From a checkpoint of a small transformer trained on Wikipedia.
Size: 8 layers, width 448, MLP 1216 GeGLU, vocabulary 32768, 48.9M parameters.
Architecture: RMSNorm before each block, rotary positions, no biases in attention or MLP, untied embeddings.
Training: a variant of Muon for these matrices, 585M tokens, 8931 steps.
Each number is 500 + 50 x the weight over its row's rms, rounded and kept within 0 to 999. Layers, rows and columns count from 0. Numbers have three digits each. The size before them is the row's rms in percent of the matrix's.

# layer 5 MLP down (transposed), 1216x448, rms 0.0569, rows 740-811, columns 128-191
103:494566572396500496513477438553559507535524530510546471514539396529392484512421481509473524561510420594556458488524505370480484549574487462531511459567411543498484567443515568535483491449484438
093:438508529436557430481458542642553514540437468528392541424480510401550644527537422521511436536445454416563501550402442418517463452468467589442513503554577544504540472389423450502523511530547480
102:507563521470480523508484493536501515423492405475456551647387513521462468525589502512501506532515521660574485495579503524502488486551458527461497468520489498461426491489459511497462494427584472
099:486556592473549519617538460539487527517498506458449475520478500475547406534579505565476398467517458509530481503434485464428470508480524506482541538430427493499529512443464431573478507426546530
092:539501452451416467503492443575407540452465541553567487490472530491540549469468477516465444451493474462528516367537420465488578559544481486486550546590453541604514454462492466391602483416533605
102:512562393504473519478473375361548549505460489557529550537445538451487512455464418456551516521528487481514574405438450508469552555459542555541441569470430500519526491565483460563530480641561532
102:433520573496528505476446488558458497504504644532507572476459467568415471513463548654422447449445540358553515491537501471434604526556523543488537434478530489567507574586536534485522471381549445
097:504516504535545500557549502456500485467477491517529542496466508514465432438509549542476488563433503468553478421487463514601491584451499547529499537525467438540494434511441535498511514486551563
099:559548546514437535518466616446483573482542420588386560560494506502475558454460501537555508479560593538507528518601466580522533535525512519547393515513532528480478538561530503499476498526507503
097:497543530556441473484490565464445431450422481413519410507553489424482537511455563433467434460506488397488469503483504445495508481520504511528491453608534483529414508614546446478530549538522492
107:524492512503584380555495462455415479431422372500390460443487567459489408505440552431447627379502550522532502554524530475534504527529554452534449495440477497545510443423463501531454413476482493
095:459564480461474506500484488520523472526539584518442549434476470468357489400518513497541414446462555464547463525490512497472424558397521503534386539497555497518621501448488498457499463614452523
102:477522487508429506486490502376422560450569545575508463486477495483526516449507334552463492517449485573503540510460441566473566490462483538523490473603502504525430448488542518582504510544476507
101:478455513493454524503453512670533502463457472450490457502514467477522511480484465426464452443493557492474469532515536564481405514523587564527466487480474455545477525530480529491436512477533509
098:534537434543444433547597366471515476461456565473524506574485555597474563448452471552505475499486472439454525554549545550464613507507558498479536573552538584436564527381434463545520526462527497
107:527475482491581479535428519515491529533521517467451417537508513520463563426519577460453536490571434462462484469419473476503503498506610443500564498455534547554506550541495502531491557546470480
107:465433544450449495436489442515493467571580566501412511468598588508555580478461556463597479467472496514543509600488580437508494525451512464480496506446396599449452576530618446534466488546460493
097:497558487509464524581492430344566520463480455496475416524435488457495487466535502488563424512503547463483470537472407580448457508490431527535513490526478476426505492435427474502520520535593501
090:438480555557493538517545516812558530522520500483447533531540410521469479553460537596526574477534540497452428525564499458531604529505522413560499535470473516529489508484591531401549491456412513
098:510547470458498572602445545595495467495520517433551523629465453455511468536525483501492511517476416463473544521446463495488525649424566517490480558541497472534479552410527472463543488451405469
102:461486516456510523502515445503416508514477385452522532536513514526628455519490514481592551474473426495486413538415497506462568418390506438564470475527550473545523411591435567458580551585406537
095:488460529490543577536408515523371468467416548423400448534531541524445585468441473454513532482454435460555450523510588496571510576511563551594443457466557413580561555567529524539525542493513529
101:531547502448405504549533481538584505495518498557444514554569476461430459563644556587494542441406520461562478461440494515480581427583496555439468467549498516509625553524484523434454533512503474
088:548524489609563511440468447853579535425488470467486550451411477562464452582504385433496432474411389536469481450485446559521495494439535547483471511525555604596484478544469456507504502469412537
095:545484463559642448459500510328445494554486438505491469495461572505512522528463470515468605528526482559471447544497494563556541492443450447511520454427550454494361474476415498516439423449568582
102:539529450446492515515470452612502560480570490486530566525391395469531519515491375556554509506466532555572431622536476471487500506479530539494507550560569448552506504517418391489478464552455527
101:584413533506562580530476633561513504428467443384466512392522525502568521538425462467610579480404465500470341478524651512495527580420559513527576448507518385605438524487520588513475518427618460
097:473457546534463530434587402325548543457469540561582437564534469507469530512524410508502518499557514499481537474479428557547499544501487446486476414431569512557524509503549416461545449470486552
098:501520564533461594443525529644559457469568528462488446444508531469575523490470479489574475440497494531417563445537550572429502445459515529541497501542413488522492476486458522442503456435518478
105:501528659521385511498505509677558550484518439508619558500504427477577497490451563451408576503536490512491455511636519430461556477419561543581519399510457496608502567552533436510468541510529453
094:445510389473455605472433457433494545485543446603528540474538527572465500416477485595499571531537577524503483401468434505511446530507526467478516430444362506399485472517390544534501469526555530
092:439507480461530509421548487580578447553461465618573530461487499492448511415491559508497552551454588475512462492467450531530496412513563550439450525542430549487587586517545555517490575513469507
099:443470531477545530493563425423463536539599465497531445562526521408409477477557552504431539477464485572530424490441492454420601528593494587509478510412503483559513449495493395469498464432479450
102:448430517394458547466572443431443519506415508518458438419594530410448404534528491595567517417462491482541538502533445503456483505480508537551510633431461435581473550550576437475490553477516437
097:570589441554494459476575436594501492512513490485480436508406404550466552417499481499551494528493443528427417519446538458521487520488522433498457507566470532450465466513449558544503535573547509
115:528469584485560580419545505700530495478569448504513582527501501477444497535452509600531509507400550474500502488571569474471465422537555491534552496559446531532520539495569564525559392492470430
098:524515476528576470467401538484476469509471513484491450519484509521527466461458579422494472367517494456501549517581473432542421562569459558516511535413502502452528527531475479598410504464446486
105:525505565518507567554397599536468463497480455564453478492530424431544532510573561460402458531497608499513614376520494404513504483397511490458532487496521566462538483470554485524563617552527497
095:449365468548478444560523572596475474461513618553550450519519592530553534473482514477423555510440543451550507481479529473459547468427460474472427557550567505516514383460500447524455471427400434
099:602562409421476560484497478485550506544493434442452532580459494557500519484479514474477482590512512518492513550476408497446401473531534496518443516560469511523557542504561482546567494538536470
102:571488542428544498437469558624460533592478541552543581512503399457520492608448451540527397505552493483516391485513447557522480518548459420516607464455499520425571454484486435480483435594597542
099:497612481416621550555508369456651510492451416500471478584541500526415392487423487467533513429476495498462472423457513576492459531552536557500457486500493477482453586479520442418505385587568581
108:545410496586488508535451461154561412450505529521675419401444628492499529496519468573462533442506470476492481496563501492554528458425470575406380560513484525556532492490515535498445544494553459
104:567467506443533464517519520359511528418509501510523466488468443533378477513533441527481569521446468617465461568576451476564563480577511513448440496490442366489502540446604559470494559480422461
093:473512557527562507468488476323486606509502523456556497545417568540581551623577525366531510523564563533461521509518394510424533510381531433484506481508470562574486511545524578498553513448502433
099:436474539572501491498420538603627531538503435519615497499605459507489433517453519495478476433462417454422494555577588402450484485461490491560505473527509470466497560498523513426567484487410610
105:455415369468468507494486502468487525515521412502445491501551476498597514384559418459506454443513496464444599534540546507432502504481449499522543459503464443550374519520455619540548493465494510
103:541639533493421490501575526661514423555430473538491524430519512535593488395543454419413534500529396492572598583434503507500458489483481522552527391509512427455431563482465529490513441439499479
106:456386558486539512458529502584556475578488536542574512454549523560515534552433407518530453443503512486468558487525531468528569554508474462383443377507442564372521427544535512595514529492519442
094:530487514445371562540462458841504455425572552504532490378510523412465536561438574494484431431479459514535505485600511475454450496404493516507492526534463489523546452544521473493509469492522449
109:620613491494542493483504562556492506488465545478564537500438456530503463484521561492516457509484542443546585493522394476509524503434533472456510501496580507451525532488482650537502558534428448
095:550414394484485523539490531547506521553599544566566459520531494424432508524468433483484618513530530475471474399570497460522412422549547511602460473354462550437496537519450476560546493431490455
091:479601559512583501432481578491514456562489414553436540490553554439515522357461444419561476571426469451448506546475547515489540605469533493570503570565473534548417510598531521528594501447512507
095:528480507400563445610526617410557504490444433495480481486525530499463461542453486403565390496565552589524442551480483472366482424431425469499522491383403466471525425510567528524471586524503391
100:519530584511500561562480482518479509445648494462510454516534613514563430465498518451503550629433457414581535490452488476507476392543555508461452438482519519555616499474457530473481463476505470
098:470512530435498483464487525510501561505449497572531460504418507459466570491561457495486481482464446522577454453534479547495513424492491496487522575519431515457491522495542541469610405483472527
097:507532512525487463585542484285481472528473433481445566571521484462534463460433440505413531587499579515477532589523477482498593570456517527478477512435430549578454465538514529472572467430535520
101:488460539581505467476490482665505447518502390442565478482471533556557498544437473505504536493362490546459500481541459494552518536334510481522610565526532458432486481521469459534461514462552454
091:486547500584486466520445453463494436491474524404419481484529442564563561518515477503537400544510492483474420624526510455511552424442483487549545551569463546508443548507402518465511470443465556
098:463504472377535465460538588574476514538525422556542578509494426487443494523507560484442466392469551562476646487489525481498553430478408489475558565596485440443521424463496435438588484467441507
093:514489430463442548523434426505513548415504425534486539472565483573540504506515487540537500434556464474528507519489510456459494429557505550511416568505568584498575414474490400423500558453482470
101:534523378498519487559525534421510485480530478510489550553574475532422452613494425477515491448489474633410418479469480468519524463376462478471467540467434452524515371538435509428493426573522519
102:438559486501465482470559553497531452611504477532511533515506559580576526481524501603481586440553533440504517480527499520507517550553639422548480515541509508588467529463408561521489504419527625
100:443491548579513515557522465488524406387435470473466507511544515513437593489396517502501494461567467492427381633421522473480525469496496533532470518527508521486500615449608585416494489576492527
093:526565460627507510540580639519493529604441469481422450515457473560555526516479416565448488541408535530401568558469502514536567539477490491550549555509449514533569530513495429538608564522524520
093:573529541470464437494542568506534458500488421577499526500584516540429522439531486494519455497518519460483484455579518459489429539476535536481541516475525435454489444501556477500495501495514568
102:497546432476476472537471454671405450531548558474515469460450424524477537477478466515545508476608519522405468524487476494609439450591450511536543550524527580450545544519504479518461504463522507
102:520475533498475559452462493386552528506477608491441560519547428565559492487503528397498402493464389559417503442583556529475480511461526527496532507521507551466500419496488609527547541494462413
097:496484398666436484487559554488528437611490544542499478376482519472443500518469467546535550608507481521547510514528527493504567487510448535557675508507454529547472539537487525440409508474484535
104:534572521495511479495467515475463499565523481502354453436454477482544501527555554548567499434512415485562456455430508506532464467568532458490476539468531512458527508457555462527431503503491529
098:408522588490491448510453539551406418427452408462465447529521471485520491483506542497487437583477569541416554574458467499425579444424494479524535481584413463499524465496570566551555529450545519
090:532460542533585477562476454460425462538520490522503474502518478564452401583572428503493553495669576547412571486494501440559516454466469523441535524509486521492479487422461477477494457413554520
# layer 5 MLP gate, 1216x448, rms 0.0908, rows 741-811, columns 128-191
101:477487413487406453523472468486473478463456528419453550521526541489464602459554558487492452534456497540514380521471543482477461455458482446488448487386487505510588552510486482442468505469598494
101:567443486496429486515493470502506465501510493473456535336542586510479478461440467508491502475544605495455516470518542510416405450485531527492450403512535490541513459463515501457449626503432498
103:512460498560485621444467435437466529530451620507458484530512432505496461490399459487511522433498546529498468454522574450414515638470458488474411455553465566547456478582442535442476510470471467
094:475537525450455438480545419482512461492480474485455612468529444536524422472444541563387433579553383415475405594444492555387493490555399433523473458442476482427642488499605457517521488504572617
101:473504504508495512555507440389434412501454582482537536521521586464472552466529549514520524464507477555568537495485514449575362593457500463571440468444475462462459516561550442405483458523407576
103:480478565481584566456414438567488457492521548490528554528475538455525488429415539451583545429442564520476526473455536511548510461491632483520541529547541484637543494537479477525461528488463432
098:404454524561541459510490563517550453433546573528423585520561492507444475466514483514456533535454444474547504447426427610498542623472482458446492586465436439497511408493507470489541527507514484
095:522454554648529461520548565477500462504550442574526561391514445523502447503455624459511524490439461527438474524545523470398562572553580498468509528602496439554560486560455515410507495606472512
102:488561502463429515448541525470505504458499574450424512436565539418554537582455550491564603488527551513537477410499590559438531465570516534488610443404526502546519419462532535504512608547440531
102:524537462505498554464524488527609483474575442525488521498483589534545549483463567596451492603501487432451560406474498525496507431601521585500502471493491545489465565547524548552522464560499383
098:524475549505567592500471500471523511518507534534436511541433447504557465503486513573434522545588593378567449549613445501500511474514526433489503470404604502540541538557526476649483496541533547
100:519510556644485480552445440427415510496521441502496576440550529596540505604452509587531533583433435494529502502566471414536474447445586495532516408575591521530598555539484476553503571374462499
105:470562491516356565445512422464495561548535494500472467419527515459509453435488407439509527564523523521546504416490567466554500447451438612592480408539508480479470514462450549439512532477420601
098:528545555582381571543486500456524497565381626427524523520572437469576508508469465503554498485494623482491466497542583526508415453530388549482495409392551525505515511538482551420567561460447517
101:516503463494486541562534501596568464556430508628485561497546586465619532429544538471494503558457391497482467562572505603372476500466446520540444548450473585523543514556495502452509476559491441
107:538496446538488556405432442422514495460468500470541452492555413542483415526484460428510509407484516517445494464457434563528492456507448435513532505523506462409549490497438495523462615454525463
096:427490483432527431495554517501413457477516535630472455463598510521517580471438544475619576451524519564478561523490553433485421380498513438469493597456509423429577415555507532549544491539612527
095:458473403523470524481531522557512499474536540532555498570543425464507455491594457562566499549518442440581490391437514424475456471536459584516478461420539434521569500460502439453432421500348517
093:437487516524524532525457477488585462494496599510523482626533501527486486435528570456541575498530478605499402537493500542483484477382544583494509491469646535521441504393457452472382540452488456
105:554501507460537508472576533458443577543442545481467525468418451533463409519499487535599527658604527478496527413586426514516540514542529569421548482517565439468483539528583413581509525494482490
098:528489538466468462414502440517623490491516520468429651522567560464528585494557465490557518547500494523608495445548460459573517467483564464442523544544500546558434468522401492551559569469483529
103:461482518516494469421549527469322438487472482556527511431457455542523488491489439514556532477486531576476467436593593360455507528430560454479527524419511445440465569488573403539455572514472457
088:440579574475521510512511514470440372432532610376490471549522497520521456469523572440493497520590565475505460524484473460519507466522519520471548461508505550474628471528513448523485478478529517
105:538490545440461381650458600410543462519505515463589489483493427458500462560447508455518441532491420486470551483517541492450447550500530480504429552482462503372522480535534497414488453532508451
101:492581622447459502559438435580496563501440427521509473455482567489475567587517478437556522563387428444456510500531509465397561538414393445519564481513432499440578473459496429417445485481486501
098:521436436448519503538553458586429646492543496527500547548507499429539540618487480422447450497606541378452468454482500536484591519492472517574514443460497490472529544513537535459499526379354468
100:488441396480457527519478465492493346527466468499516535426527486560492533580545437488564565434460550451471519454474508512432558431432498545448553497436607579554492417479543437597437522423523507
102:427496561427496509521481446436515449549445428413450593589321509602478456450548575585464569504499513513573527496433475497520410494527476438556539550471462432470490489552403500511609527507409555
097:545465504469417524553491503410490535407433568543415460564590390511520469450432511611514454446462379475465509490563540551522397500470531578502531509477600465496531535490505405440447572483463491
099:446438594471452461565506493534476400522502448602598513551465577431530551509480540509517458494427453554622538533513458548461437445472462522412550457433472513581435445501492611538506463445469409
098:463518626532400495414505413487520481481553389466440550532561469486540482501557495470591457466584472461489513542515520439522489523507495459485533501518534457501428485587538524545538491510422503
103:487499553515431516544506450505476534517508470471422535573470484559535457492494534468597572532546494553585580402542473585501443415469514537504479539509489349545465425536519466509527518541531478
099:449513517532561571464540501391498508557477506529489506512520481542577418492464438445470516446453527393533608471440476525587464511458533476498449468523489536565494455623526460486538414499483524
095:522488388423414475514506574521555489517507491511423454526527466482537529428648490551446481399531542490516538495419473499489441497507501488530501445469423539556504521551482515510415517523552494
122:482536510456453435464585528434490539537478580456496452527490514438463512489501494441476450420480579452493570531503511467539545523461498525449504471532532434601554548512479561479520562531556397
101:501520431397532441579489547525506550520516472462454599559425488539605474466543489535556494524473523492550470549523588564462596496508552490528429399453517545540478450533489578509586542408488540
099:421386463553435454469563534488529464446491450463446584555458482456514465506480572477443557493466540510437490550636522539527498620495531587457503460492496615542487420499500479397487562586497483
080:501387396485411459502415548527606452486575603568641446509453588448561503483508465542400471463418516498550499541494456455449511484432434549514531436473615559451420372526496456520469474535475423
102:503418507514488527518564526452654635450484491458551520449561544432533467499497427449529517560498447521471539505612536461513540446478518507526498494445480411601545563397468533414520427589441582
099:467407517556542544482542436552394488486504563454434469470637395474543527535551507481437464531601463447533473646490511488532441441412436474550498441545566489444509506398502467420522600555393454
096:497501487468504561513437512451587437542437514573595577573507558483562483478530438527543568419470442486386483404509476459509506509387535449550491507452495502512450464443591479475474469496612561
108:487442450532496439474546447481411591439485507551344523485522434548471549520473515501502497530511507510523507607422536559480476543507502572469581388536546569462504446511558487419580504494495557
101:548517483598517409462537491518491603485476395494541424543471448555487435534464564503473390453467490502447575481571468439493478547581493456518553575587533505476545467485605451538442424466513528
096:406516501503519498522496483504531506510507536522578475473595460521511503498500642440528667430430556540377442512518447491543526447534483372552521417406487439539496514556415553487430456507547577
098:450498529427489481614525473433493478431571470429560414456593496442552456494484585449494447549499463528501469433571450495402430507528516513502469527469544513455537476546368372474535562471477568
105:527518464539545562518414647513436450467554518466401500542552544581552443485320497484552506518568534456514563508508418509519513484484551454554406460498426526521462502515621590525452510487529517
105:494453496424502548544419540407491499397491446468569480488585471490469412492388439585521430510464553502525568630559420621574555516547451490494451481492474486569537495550443359471520515514524526
103:444493506449550483533443454470486445489417581485479447415435502431567509509516609498420582440555424532561425553531545507441562541475494510434522538464401511477516493471512542401453498459526471
091:488457467374501511451459542531527489500600498464467423439547475518571445464522551456522365464459446490525603481585539493546508564451576527477491576507486511495502524486475475498465398499463470
109:446396509472485564553473542493499408511569557407442534440492566526516615535469459516497473565538571513466539495469533561472497499532496564570446494501567490517479432533578467451417584499410591
097:442530544430506474442510540482490480554526503512501380505469502576501546449557483501527563525432470516580559485414509560522492621471507565540508448441566494492410598461494484601517534563510582
097:430469572537543439456616464355483586529592478495466497442466517575496415620452475552481459526455486490479544525545477563490547556460522426505502472506451492498632438428537549526520400532554454
103:519483519452500419532464565497450461450539572522572506457487505508501386406500514578529565426410586490483589502523422535536491527643547494466504510508463424551486553488410412413512558484479521
100:476505463508492412432404450497484441499496497569446462451485444481452535511522447424587570466502497394520522485549441439514556509507482415381483429463525607506485470487419521527453518478450431
094:441551548523488523454534482538555434540442524501520556498452576429515566469541567466487402552544473459558398516541557531580624542504489569553502524569537480531510507453421475451473545523507557
098:425390484523389402443413503492515505545470493455504494570455518457569510425557517442482471543429572451435587518546534510593422573516434509530535407511532466497588458507544542575447426565477450
082:494461481432469550501452518516552467550432596478518572512420508478491545501563563553463510536585414452537435446496501454501483449565473603480512491515454523484521530527538524449532608522475549
098:495432481647454447504331404478492359523537473484550456518476552425594534493485465417541448465532515405520557478597517485504537498522437569542525473524526552457471440450525636560453568577483538
097:457535483535512490486377517510501584483561567544524514526443544460539435509523467518623522467398512495554488518564439470470497539547501441449449461557501546480421635426539437545465428513574407
097:497480535503428474506437412450503430541432582512519432528435498545484480572473576479514411501568518548495562620491496442480438504534467504443558474487560453473528510534505491536530549615538588
100:444474563547479511373456476516520508458511577572500536482491497504633535395505526538611503581509487562531498521598580476517530490511449555462497584511552550481432525454429493533568398654621505
100:558582507627450494481447516488561525510444469437548504473495469527464494557500487533467491520498464525513407586448506517489458446564510493555492511454502496420561550428524555530417486467495429
100:544491447516563416405546526519490575471518488553564539520481512506531530471563568527577420483462522506580449532588567540504558545512432489486464448564504535508507525475598558574545466479445491
095:488516471555510416487516437549558470384530472511384512496537513533461509439459495529493503453485649518399499440523397464481495479444587430574533495472539577533453429607450523526552549498480497
091:533448459439538536540550417525523468477403472498563393480565477533563363407514575375493574519446432415653588517462535498494571504494554567452357454450471540490529494524477427404472527500505494
105:489447475521521526559526588532553472468576481552451469524512592487593489563456362542457504628525496419460538553532452485461507434557469544560483414421460535487585490560539559478457530493523647
102:543458505478441418529649477465494474570464568547482520446491474686550501483504547403547462480525522427510573519562440422522408503499483493513497431553533519362545492446439482448502495460530448
100:601545498503548479451528499517469507473496448534498613522507529448499524579538514537469501466450568572500435437462554468461501542534513548598496587470499554601508466509516435459428549550539466
102:536520508486511411542508579342502529387583396522486501461401486467480459464489419570510461550495511545428494407546473462508602597493460533518465525490510571505507435582599481459414512462549515
095:453449438529420496570522472469563552535602503485458563434493566453514518544535492560584479403437440517536542486550553561472424506509551513491539514462550458574529486439531526406434513583476544
095:374479537587493471446473429499543591525583477550492546499442530387558570584487398496488376540501542543497488545503501400480509455544467538543505464498412547450550516493664482573556505488512583
# layer 5 MLP up, 1216x448, rms 0.099, rows 741-811, columns 128-191
092:493448523562564480528519592482466520404524409529609558499491506504587435586477587500456478445516557522494576422582396466541485485444414461593596460480511552484492490479525452516531581494559529
098:453539539518550516476591518439463455487463481602482443449429450434589499460538456513539445535486536520377499455482458566530451498492484439599536533402578373512419489478546513582422460546526525
100:514427506487608529526505504465468566515541503530436471523461586521508522391458491566538531496603479398594509477463517452502580405395511577468471516459546491458540523472522548515420440485433503
092:495530434414442530453543459511495580432498408522424536483578588536447540485471482483482510526443546495447433533454446489491506570495462474494500437539477554517477503481550433509424470540521560
100:567412572465489467486556460431506516486505429371544465533487560524593507490444570536561407538509525489470479507558518569502457450538475518432500445492502496494514481454460522521542446551414495
101:489531449502546497513482497568495507584563549523511540523524457439506477516435467509510485553467507477465516470488492518569498429490474575440542565477505601624462547423403484524489484544498411
097:424513537468509565573527502475470518610471438465512569513535457491414586469457465570565453446544513534490438465336509511559550473504518471434542466458496484628400439604510446539424513434590541
101:442473524528513499494525454384452492596531495401473407588459517450565544574492565496555518420552533505496491534433532408554441490494482472554449433435478556326513483481488507496499533461520534
103:499524553466479491584492436505440518552568482568566461465630535464528490509522525608484481517499482548545461554538496470499482506430551524546492488477482441564543382419487514507460553571565434
101:509460565437565377554440518462434529599474532460514457436445550397489529457465467488420461437493534539432515526520556422559539539425509416487496542474484464517457435505534393506418395463621506
092:422495529499438623469454503477519552534419511418437583457581491546436508454642406436438509575507510479558515517454454517463482490434477573451524492591465494496483407487491562443559509492494509
105:534472437501427502433530347538656545479485553522504494476412440535432501462522514449502519468493492472486594486467508458446418501614546559431531461431439394544408465417540481499546533542504452
106:508489485569522464470489529535402506641514560554499504563474485485500537513412445496569428467545528583625575498447469521501507493566407475440550421425549434436509467486487457477497505560500538
106:509514527413513407511553537482470500443565475474523467478464536525568497557561461539482530463428391524385541519477463495534536459610537562491459491482490543404510422585510508493533550436419575
110:474567479488479466517546532517476476514490554492534452463441605453459530497619534530419420447491566476456469440420478500606489555411451499553530485550504488519530478447469515431493538555585532
112:514553550449505535505509520527553422540538473498523446560541496481461592490494462501513437425479448465578434395472538641571467521557515499515478454495615563509550499485537403466559505501497594
096:529561635367493463548576522474662546486474476583487560502509421588594453488617491439487557476497476474512489544551504577502489534566513579483491409489437500515511472571541532473507428459619499
090:572488450527421566567436434527611439560533499390514520422545451516445544460625494504496567598445504449549477461479406477430440434500544540476498471407557478482437414592577502441522478470398500
098:513485393566487589473505451599502538513471494517460505530525485464414469501387460570538507495462566440538469570529361439526442502533512435543429451409447539546544490581453401503486477474414535
106:455496465517495454452485424501555478510512414598473541459390513468565636523618472441520492451537478546479526593625450592389493460525506452544469495521532556566475528541513582540432536550431481
098:556525580422590479508461424649455442513587506551562486504477500551462427556412442462487484511503488535492512466493500474604617465468442505498565494464530498566512425532562414498425577528418516
103:509574572576525424582460390556532471468490422547468478585531497502455496483519513578435502468439429569547506560433635497532543501540453498530487435404495525523558520578464433527535585462570535
086:404483497468577485537544542450578482532435534558541490473520542414503530518523592481520531474509554511449555486572518493484501500564516523449521539449480528520553489555549562505494436443447551
102:440609530616491594452609478524501507516401458470536551577507515576476553491439441516491478560364635597475542524600454480537535421489467452477509467460456552442523414475515548486536475525432518
102:442554411575542478414487508422464578463461546603484472456423511508467427494479460511457487429549520403527488532517464401512533470408480445482576559491492445518445520459504430485492506519495517
104:480419485473488528510533571510454487558590540499513520569347440495439610515497454427507545528466563435419453514534557558496481574480407500503515487448494444413436476534455511513587471479491465
096:467525552524479507457422499604526513554482422426480516485412518508491479556570452438448580571506443506451443487450532506505499440577543457543481591472334450531526484505535480488486598563501576
100:406578537556455442464455499563499556456488514524499641580446504534508545530471498445468502558583590461563575623503555478517530418469570486524572522569507376516498460466495448482564524603436505
105:451599576541641379515515425565422464449433463509490516561400543442390514477508456440525550454502523550501456488455538428520463473520473486508481384538415524562485486459536515505590487506471510
092:452544591511489559415540513460453533565544493432456477422582443558534493534496439440480426546491491563427456538456573442524475505502627549429394580612597524559539568557583406423535506475482566
096:396448412519538564405445568421507533533499479473458505550464488515530531571589477366498438492516518518435587517530549408538474481554523478532539567463444495525493562499504559512460469418513567
100:504479589450589483529541538476455481469501517529527444466471448527503530527531532483381463506536565493488453582440531471529589548447552421509605536457465548482534456524545489614423524482502566
100:511446558487421610502493462478576416394565597455494520412495593499442474530565491578431504445519401525619497510514496463501532507440579441415538520510484536502581534546552427572561543469513522
093:510489451398450587467445500405501541397523454511487499503473506506454514539522553501505450449514491479483567508453407437544483394523464560539440576483463556515359474509400600444481562513494450
121:531474450550450557408543474444453450516486504446561462437491466604490590451432546474481454530469508425482519524576446498477507376548535593561584403480464487457609510539527478609563509580501457
097:519457559453402503544492536534528512546452526525545525501454560544459454558434492464480483462496491471517513544453580551491380499483523507507458522539481474510449492562525554457457542495500513
101:525471483482536509482426509404494487487484487524540519555483477555481481527481494434448573534465448561611515476508443465459529571488520553414525439454522582474491509483459535511504467518547461
088:540571551532522563511440443654514467630476415476486589538583472428553463465465628474529428475602445482463562601453531510530405528546518541466509476509417436458452499523516508519546530540594616
102:456377422458423503452490416513581518533508426531410513465496487497478490387503342478500444361521603483442545557564490401513543507511510516535622458449505463515540415574461475589616572521491515
105:452457490496497554481550458384405442439483538482413572534507536554526531491474429415377413519546520505551499478494512525484521444626565527491515524475418350483568546392459466479465524554466465
096:493447507483527443414528540498526519474595421624498572444489456495528554429506598464529482536429499417462501495503480472492550531475570455599446535500527500467509614521530488560472516468467515
126:567439572468411525595493581493572439517474468496565500525563559427517545478413491450512423429473490478443447380483509510455484487522517427487459548496511456460498553474475491564488561557504454
102:484454449560518526500446491494504441511515508477457491449561602557491424566455527476537532518492543541485497469528449498463618472449476499541405546435566477538469575467497513472591541452598460
090:490521494388494545542581490462612477475563384408619517515509612507470505495521502547523551522498420456545537532514485465516608527456512552456560502644488435484476619554495497566512613553596491
094:542521546476498489570503456625361567516459530479497426484575558448403510520456479404452529510478554460434560511525478495435480458488463585438536530509464503359406493411467513537539627452475444
106:572465429550463520523498500593496414463499452530392517607521556510523478445470534460615492509561497475474448511436512497559532562516568479454516462498474493457573560491505471463437495547487467
106:527524531568502453542469515489535464568434498606458491520431547529570437457478447488524568484511434518536531533480498546601413571516416629475482505512521478575510506549448537518483523545527563
104:383469427551493503503542418549555488530499511489574481592487468564493545428513477541541486409560525564518478574545429446546464452590587554489414506496542488487556562481406526553587518462495519
090:564450467488520499472498451650440519544480535476455592549486499487519460562463556479426434539523481440485509576551503511537421548459573463504532484485478614522503475503498505531371506441446594
105:560526471527510482511518503561410520533497518533686543457520481482347426501547540502493475426444405515479464523521566489423467477492545481498507493520482393530542480492524477531450479422590429
096:595577511409569547494513469391501468470395470560500499446534533542523494550310443527466441556520449575393457519536485523442572437476400410497560469444538478543587459442477410489504496518485530
098:550455445413469495477384573541451499507512553536484551466466473514518446551524554587455532520609552515454516555443510415502440526578551572502451492495532567451447471512493437570497585550447434
104:474470455508548562467450470437538542480521487460396537592517448515434504558502481402504422559580407557486435475455567494451502488351491484537564549492518545597449454489557529535519477540406500
097:485568611458509505548486490469441482444523449455512549409533485576443461528493463516516567505541610402445494513514464468489476491488492501522491481548463504414542461509497549489421563465492546
095:508454577622544419493480473626474535394561470555507523521495394500540562515528436422439479532568519482493490479492485534476491517535422421452549455504603450518401606543481413569472497539573463
096:475519516480533470452479520506505525512570492457497488531535447440362462519435439442561503540509502549498448450515450480627534501567456530588496448516514463528453583526492461506497553467552570
086:533547485454497506554567501204475549505485569510439503468466465480492589528489487529558462537524560493555421461488480482492522500650454491515444491595535542535529504532516439482530490468441467
094:370541538447448549538507550532520526423510550481460481480476485441572475497504469481560491512493578427508559524514506474482457576575516573550477459425541448509412503502478557535518626413558566
102:504471542479459493454541522521456533531487496415532492512464533461581550446438474462539485498447560479514557425467442481504518439637531483428519579458430593469535529412528501599479491514436404
094:488473468460525553480472523501476464481517379514496549460467449686482386502527536554442409490395501500425479485513464457441451474450476536456536470502545524501487509508448532489554429563476496
104:538479482543476561507439438534510546562495523534521504473565447425447444522493472514499569445515470501453640440500523535431495423456553535509534521456531502467462400425571543522532529551447605
104:536524559442544534440499520440508494608523480513525446473563548638503506535479512539452477518489488515461480531548526450502511521544522575528381583524458543568491530537452517535546556496457478
100:528485418489446480573503499516464460589555560522554535465485513527523491545541576480481448533505535474419513490581399515534522479474442515457509567528466445506479507450449422459475487530481491
092:511511466493476494474514424478497454440512511556454504404545521617474502559549550514511484544626476376487489494574425508493495446558467465497569527444487551506421604563430547462487549598524510
092:465589513414549586547393503553472465567486500492505508453469546572512426453423548425389557530479555483443550445468466472503499528470466463554514530408512515485627492417528557469551442557445515
099:438514568418379440574463479539497516535472419523436486504480461460457491608444486459458418479435438593524568496558539542504528581521539418459517540470467518538510543586489547564544543458514490
105:441433477417505506476445443493481484529498475520437549491460531519512481487556483498585463482550481581490464456530549530501454387429413530458484462564579491458493492458447535513545470540481485
092:427498547453405604560506507504589488472458411446408467400440516623499560516569532500497466500549408429558519424545538509508522497661514413466505470509467441433495458480556420565468533621499505
102:451533552545574463412495461540478499567457515467572529544564503438552486477437541441535509498480434498456561539493629635522525474440573502429538494460518439506470530393539599453524475498450493
096:512491536521445424572452493525574469397533466424476507499534574498465519541421563572532508518508516500493502534517501402458537467504482559547592441525482549532424518382388423540564393456471549
091:483475489483507490377501541557526580409539474542506452446484531496486475490513523547462453524471427475637480580502574513480519552430498532443539527519504500507456512542425449615504455513482488